Each number is 500 + 40 x the weight over its row's rms, rounded and kept within 0 to 999. Layers, rows and columns count from 0. Numbers have three digits each. The size before them is the row's rms in percent of the matrix's.

# layer 17 MLP up, 1024x128, rms 0.211, rows 900-949, columns 64-127
099:485474478442591458544486477487536516478507498460526533513452576506552516520511509450475477500439477468493453487501561490564552526552481477512499414522432533481502510490438451486497510496427585
092:459494478514503594506553522495457527484501515536510536523476424479490475500506474470491499527525443490521553509533520489469500593529498514479436494472502485492526508527548493431439510549551517
090:535500444463449502504539557449498549513611529479511481525500503516421508527494541492438523515432467529433452543542521487518483442552534548559484508514442542515511471522498493427483455491522410
092:471496463499433511550514552442451573477471492558522486488520486498534493493486485514474548524491544517499492507544493481466510444456471497424480522533480594492564483539570470550493510493534477
098:481493500555486522551471478463480507436511494519508551521495584436554456521492470542481522500498465489448462412479565553554568457456506561460485480488514519492484443535498538553469469363553452
105:502472493573445526440479468475531524490527464539479438491523505541514541452541424497514388516486492449504439529510519446468544466501538503470490527550509489528464455447523498457526578537526528
092:488504520494522506503488527501516502453455537500554470577509476523493508442494553508456578489504443509559552489440527533481474518515440429471504553474513509481502527512493412395493542545572451
100:415537510453455490464538544487386494548512496541541483513472520502555522540476449443483466460499461492603468530549493469439492418551532536453489467535481433519507509485536463518444555551488470
104:540465461510465511527439563529497501506475403481527538508528454523574503498524560539503467533519527465450479480562426475519527461508459482428547475537526528549476565559428490436502517483587482
112:487513457475527484551499548516500548507498573531509511503504563494515423470470470532532515523533491522522551521482519525453490523576467478531421490490511463544577476560456494460485518531505478
101:476530525452477483514506523550503474460485491456499518501431490439555411542520548568477463512515512441531499490483502523506512506511520475438485482538482557571502471483539456644500554447567500
095:501411442443378510540534465483479436438521439499506478515521518486518546506460483495492455523479409533516505541449498508467484527478543502484512493517475539484502517457501533522515427535509561
104:538528419464510414496503476494528564457442495560535507494482452518522538541533439528573463465520488523490443496379475526572556535478521550486477509565487451543572419495480460541489503509440520
095:441548471518543462556507538508481468433470499466469483531515497505434506506513555444589499465458513500498490511513495545485475599505512500516546478502542470543496513432440564532513502498500554
099:430491469467506568493479468494511462497429549545533504506412498476508448497503499482503556451542545545450435472510475477454469571447453503501485508469505442544481490482507583471500476440479566
095:485507499498532473501531508472470513576502530489479435489568496590594535478517475548476465563557407463528602490474493472503531499517494545465508511490462489464558438533512535435531488408532560
113:543564469475463585514461473454516430455514526492517545577532551500566468533507438459517524447455497474459513483465477425540475530471491494461500489520492466465516530476442478496447483436462583
109:511491477478489476489515562517437439449431508483523530494508539484463536495550440482500456526466366506583512550434503403483463483490551458499534472510434555518524467477478495489493508502459461
104:551388451521505496462544456439557551442550473549526553523500459515451437469529517463524444464489551485528481467496463478488498557453461495515431496464548494536514513484583463497471542446489543
101:498548430504556466533484445544517510461509481489536584546514492492503484498461386524556487463486471497501501488558500517549441505512549569489492477511482542518500542477448519521517497407470417
103:470528571487538545483469514449430438487479489530537368537479439427448509486564503496516473532467544496519497531508488442513547454526520494461461492496509494510491547545490497530509454472533510
097:539467534502491434479526500482470507501559454469537522563443496370544517521499544457442470544530501447555486542563534463542460502464415486476525409469479496485484450518522558475414502450510527
095:513445571470475441429509504497511529500508493489501453508465497515524410521581512494535453549527468538499449504521468566551556494477485473476524455564443553556507465473485481522438478480568553
097:446529533447549503474495496571518535524517551496464524559502471527482510524437434510604498449557495438445471473548523523539490477518569471441515545401465499553577488595438474549518461499515432
100:480548604447462529472449491502434546506452506472496461515530426490537490521560460522515538458480561517497556481509523515426483472558490565489482493499502501523576444512458505453503488523510539
095:502504511541469459567473537509509495552551526405521449526514585504520521491468534540466551475499507525466461460547526578516450456481576552570481483434421487488485562555582519516476478439517575
097:496495500514454584515467517462503449539413598479484450502495529539457496452577537473469496449529516559484438468507543544538489505511540469492495510495560460482562484430464534517525587493428448
102:527469572486465477516481541490493411487513518503477475514517469572511470532501524513505542456507479479453474473492532435556527417524492449477536530534471455435465563513507528470518473496481508
100:497583507484518498437482526516483469475454451455475518474570534468569511482437478519519503488500494520525463446465486470490399459492560448441423478478521488521549530464507442465469504528463479
084:518521497463441525468485472513530502577539533492518461526595528507416508443487557538554478474532452455493502472521469481446481539463510468476474502493518577457604573495469452477480506476501518
107:505407510476449483457420567550519541510480444499513475521562522483474512483545469550468571562526531438479518502508480518469516557511521517461434481475448545503489474535569503458518493434475480
101:544479401485506548522493454496402483524498473483557532503509452465568582505450523521502452457535487485575534443570434513544555487554532551473437503512486509528491468548448476505473475495534570
104:445525480474564443509416506505461466527469481459461527567511485469489506439456494454484523468460506595518495513502611459517529517466446505529490495466506470533502520524437437490487532536619508
102:455489501511542475559519555537539504544551554442498477524537473479509482570575545484467459502465551477470436477479472491485450560470456476517514432514508468510442548518461516478448578446546564
103:476527527491532456470501526481443478445564521501516539528531503488494505439501527425479453496537483412483435503517491436521503504503520530461453501489494484558470496409449492465574494478490567
099:476526505457471474496392502507466584508425476543495516520512482477500456470486526468497496490589499579492447564465507518567456485510494515472505519453503478560560499512555503435472501526494564
100:523501553446495434594475442507502467498484518508511499477465577494537447542492464504463516588508448544566415496443525488484536567500549523476391506532476546522496482531460514522482521482480520
098:481576456471556438495516490441499519558517429456469484556431432452470405434552456544508638484441543561467514510535528533462500518435528506550483503527494461493495414524440467484483523512527549
094:460500593528440539528497478474544488509497520519521433545464486457531514478472542461579448550516489534491545594491451537594542564457542505497468460428471481538479548548561514526479457519437505
092:523537470504487483458438563531499535479573514466506512508552499523516449539547471553461543568507479520472504482421472451425482420553512506501504540573529439508466476464546493481520507485538493
106:537614411448477483517499532524535446584457456518526516518500437548583467466560481492586499541494523532526506533460501509391496467548500566455460524497489464423445539432546452463510597481516564
102:575487508550515589510520467480444456489520451539568451471392483500535508477518486519604447557469467477512526454461465517484474497476545454463554519547521477523543504470514513541472466463520480
107:512513468536544498502541529469542450505476534522523395524505474507573492479505538481597498533440460477605576544443512520515509480462504480476501479586503487467527437482557502451508509463488467
097:518561524519575483464507512487486511494502492451537508563473555466502469468540434472581524543507469489508471558466551504445458468589478533489436500481481480446553480508418485491570446505482545
103:507567508502533472491569529551498491534499507488499559497467513537448532518500570511469484449449503491495470469509609445546463506515570529503520532475471521556498465444529542456455518506495481
101:520492449480479488516456521523555411501434524515505454526498543532520478517479427513474442538509467436462459494464519531568570483476536528503500486529407500500473525505582483508479498489577547
098:533417542432482432521421450428437499504499511413465472516465514521436477542471449486491513532468586550525453509494499537530468576523563500494478500543514541498513532519459461469417514444504527
093:518520484528477455519520463518563572499446521402520448471448467512555485511548492492538481471515482476524509399632481476395473518484560526494482479495518579546472510546435532457476446521493538
086:544573506545519513463472548483501469553518456419495542542453495526461506520503454517551388501451461501484577463513560431555481453514491491495463544482517552503498518513571464436480482428481545
082:428455583430540501496534495492508537572527523533434476551418502496459492536486592482587453571506502474572450496520555541505448487581489451502517498430490568475504541454420478489548501496473511
# layer 17 MLP down (transposed), 1024x128, rms 0.154, rows 900-949, columns 64-127
095:502462532492542489534491461466562516509477479476548546477470522476548461526501523552455479453562516503474527459524519464544534501531460454598515488405495487495469505476547461579495522586503483
090:460483497509498558526484434514535606502484486530508487493561505527469526534520514484430458562496534566485535497575500561480529500457439586587472533482543500481486467450487488485465493430452545
092:531599565497455487556500528552478462492468508518377445498504477550508496476521480554443488494510513457445451499520521472540517538529471455559544508587505550449512414500475537507527508480453474
094:550531522539539495464489532508464461470499530425565444527520553558423510504460467461473515516548435516533524493449496485532515546527519497613528487496513418469473586455481470477513432534460492
100:493481548506523496421518528534476488485603431500483560428432483491511503470518486532475480509465532480535491515506493541438410445499496531450561514408507495519526467574481467453556496568534528
100:444521519498442525455456493505547511523557573498507482509494519545471468470502534488548507506429450461593503611533497515462516473542481496479558524548492516479498563495605529517435528479484520
097:539466488524492530573523467481483539568502518497506499482528513556533473533470492513455517475524486450541490489396481464504428523435534473546546474505493437461566481440550564607487493501512540
105:482510515475531536482495502402548551501462523503515514530547495517493498515511527577534500508550475515496487422486486495541524494541438467451487461457528489471518466451517477541503497501490521
105:486447558523485537523455525502580534497590478463529522511511464492481511495455504481466509515523494537434466501494467552516581528536447534522518522576479483531480496511505472509501430477568486
109:487528535470508475540484527454482446519426548448508467511494569524521471490532446550505508407460454414499516515395470468490530514529492522392522514491456496477563497530490498479478487447483492
096:540413533499545503504479474483461554430485503487534525496415431435502457549503552544489501459529479468508511511555478549469491564554497584401490493461509561533421578492524498577443529533529514
099:516457481519533570504540445517464498513500494472464438558522605512538493489497492497539560457511466549573412487571553530502483509494428545455525571451518522475425528473439479544506522436487467
101:532486454480556504512480566556511459459478454546552621482468548471510544507491516459475530476461499511529501527497476481512504510500513420446437484470499528528500532543527453506487444520594504
102:572416569426514486503504518511492507481532478574471505505474464549500537498467474478447558509478551588430481513599473547459494451486557423534556524509495490482474475559567496513497417510500468
096:556507482486518479492492439534467483425571515485501486457502457525504521581458460482496432506453523519566509483523494433570528467475510445629539489544561566520539552472589503489421533444543529
097:509555488562421475474531504502497470509429534552527456547497477543522476493531533603503587471543489468510527498492459474499552509511493482467453508501491461511445584552460500506518512531503509
110:513596422506460460482482562527555426531502439518455503500524488569510493539496450505523521493401498482477466523410513444556462534494499546442484457541498503542444530505458464542498447416509455
105:452428512531467511470537540529573433588536504495506508534598478608498492436497518496567517426465521474503578561524473485521493486515564540485506489502466520498482500454538520528523462510485454
108:453484513483422568487517491484521511530545452508377525490536492481507601475465557466530471525461495503541434516491514493548516515451448491466503560511560488501510520465448522481452537439432532
095:477517434506542544492535446566531540507518531521490554483600436505511482447481455543408510449488487498519528480427538463464461482539501451544508504423446509514459426516503522515526537534485528
101:548526500490463519473412590488437564543436479495545533438434464431525553507548497547507512506426550445478505529464508516567546530571532444409465439568483516580493468483508500497602471447504522
097:438511492447510472499504518531483514525494532480455521471579432539483489542587485530514454402510482476486488464483436520422514452472527481508484532532478485518481521508554473528497519474571394
102:405483453422507529541534546512485490510514419526516532528485500508535513458434476459498475488502501489546526572571547464509473451524490541398436485472547537504500538440498468453511509533507454
102:482517516466520529524526441520529524466492440481525493531555544506456432523503506528507524546502457496505496400498355543455583535482509462460515539469475474505437599478509409534474447432463462
104:500523495531529551455534528503520508543433501423472524447501493484456524541489498549505536427508489498538539545518518462494511513518502465419514478437498474451434537559556435505433468540462552
098:508447493526544545500526455529566488544513403506489481479515546516484554492485513559502595458492479525439440490487429513494526470451529448566605464501508500434503522551422504476561494463534543
094:576533534538540472496524448455502441466493532514510546496441562510456544488439462492461475455546451520477448506553541527482458414467500524500501517522536526500521574500492520501491516445589564
103:488536482452511465514491529454537488580461574483440490493542552548505493484553513455462504473491533500486465567475505497486471577480501495567446502467438469537425485480404464512467540488460466
096:465538536436535407525532539473459451503550477536462523458479529543483497544452503487488577471550429448513509489446500476522502467481464442431547585566471525484565543487489508491566504462512449
104:480418517476509491519478513539510478472459518486502517479472495465531476520514424465477488536436587488483476522556534497571503467532415580529465443512517473529452483446574549543525509497458557
100:526464490501486481389482534474539470500626372540501541448485541436478498529530500529523532510555509510536464512464531416526464508458428476494559504453498528518444533503513561489446420497433574
102:442510458466494471446463519436489490488512542559496507449507451529501558517483448542527507484482498586542446509488476469462506465487533501450487486463501432564483542370549535473476501536514581
108:483504527521451534471543482555496498504539506508480511490421527512519500443506506510556528544509473517534463511560533472617509515496484508421439490411505495494429490415465523475481539533525474
103:556563482514523490464468563581503506517479480527471516471489459491529469497475493550510504449482504490461430521502426526498463558444481484416559450469472437478459533519518481444488479466433418
102:467529499498472540453467454530456510550486511523511507555456501423405488465465575479575496445538458557512526440521528482530459565476520464459482536473437493516583576454495476493538463492489549
098:538513498506471474474512535481564527494559434468504498471523514524445533464501431490518491549434508513569432484499525497487482447486572599462467451556481552545547539473406595513575551425458552
102:502386539529547504490478562514482526546497506423523524448509491462490488496485511569543472582479540505512473544499486476488467543533521467423490517442543504565479436421507491533527544496485547
100:549465480485517423516593464480422491472464475431495437512542561483524573491522455558444499543448581436456568495610528450531567542482476468605493519512520492491494534499494519503507446495523458
096:506595490456461480473504566464461485508440463449548479471569492405492534549557518417541480499530461508538513530507501596499513462500483515564546472577439482461457523492536487526517498515538442
095:532495471517525531477480458505490495486496521490434544539576488506395545515412563533451499474467546506459495528444492493501450504602435517642520482560514489450487536520533527504470515493626489
098:522487520447529511482545433537541482518562527477471581543554530511487497465468422462545507483497476502536488546559440453480468493539550564520528514541634462434508540441492479517511532508492478
107:513467465519470569526474404497584545486491479479517514476506476545486543467498581524524540468505464451390474454540404571531492561536468565520488545579462441487493475537471517448514491518459477
101:433488529503486434537503556524417495512492576488500451463580545478485520497500504498473503486420539484521493501513541532507557529511488495465488513477511467519527488462506540600570410507522502
099:452424491518518491404495518485473489490546506449487524563472490433541445566455513564449475473554468522491532466412413530486518582512499417536528464484507484482507427558487495506574525464434507
093:553496564485537425545564511466500515480467470548572510521537458447558499435451536453431557548429507513528496508466502429463519428543496562505487462506501490466483554478510505529482467434524463
097:466491538420458495499487577542416475547495471453513518404546519517532482536448459525539532467512508509517488411476489477531486478577451484510482482517468514505508513439500522476508563512506530
094:461495485502524531485542525475482561418513451524479437467537522522533447480544509522492559473484485523497609553503525469499460500546496522525532525530532496516523549517500469549594460519507473
086:528520470510496561507492483489452485572564447537500503494454463510552467499456532540464448525522456524478424484659470484464519626535508431565508481467517561533522451509478517460484484490516542
095:496465502546537464510467482487562483470506561528556465532528482448495481471530487508472508446473512469472455483438440500504515537531489442733519480459533516463489510452512518523455490536507508
085:485530437543493485470500443485448526450496506536518480462522516486535539458456478506430514505482512490555515524499427456462468485455533443658470446560509468593454479515559500548488552517550515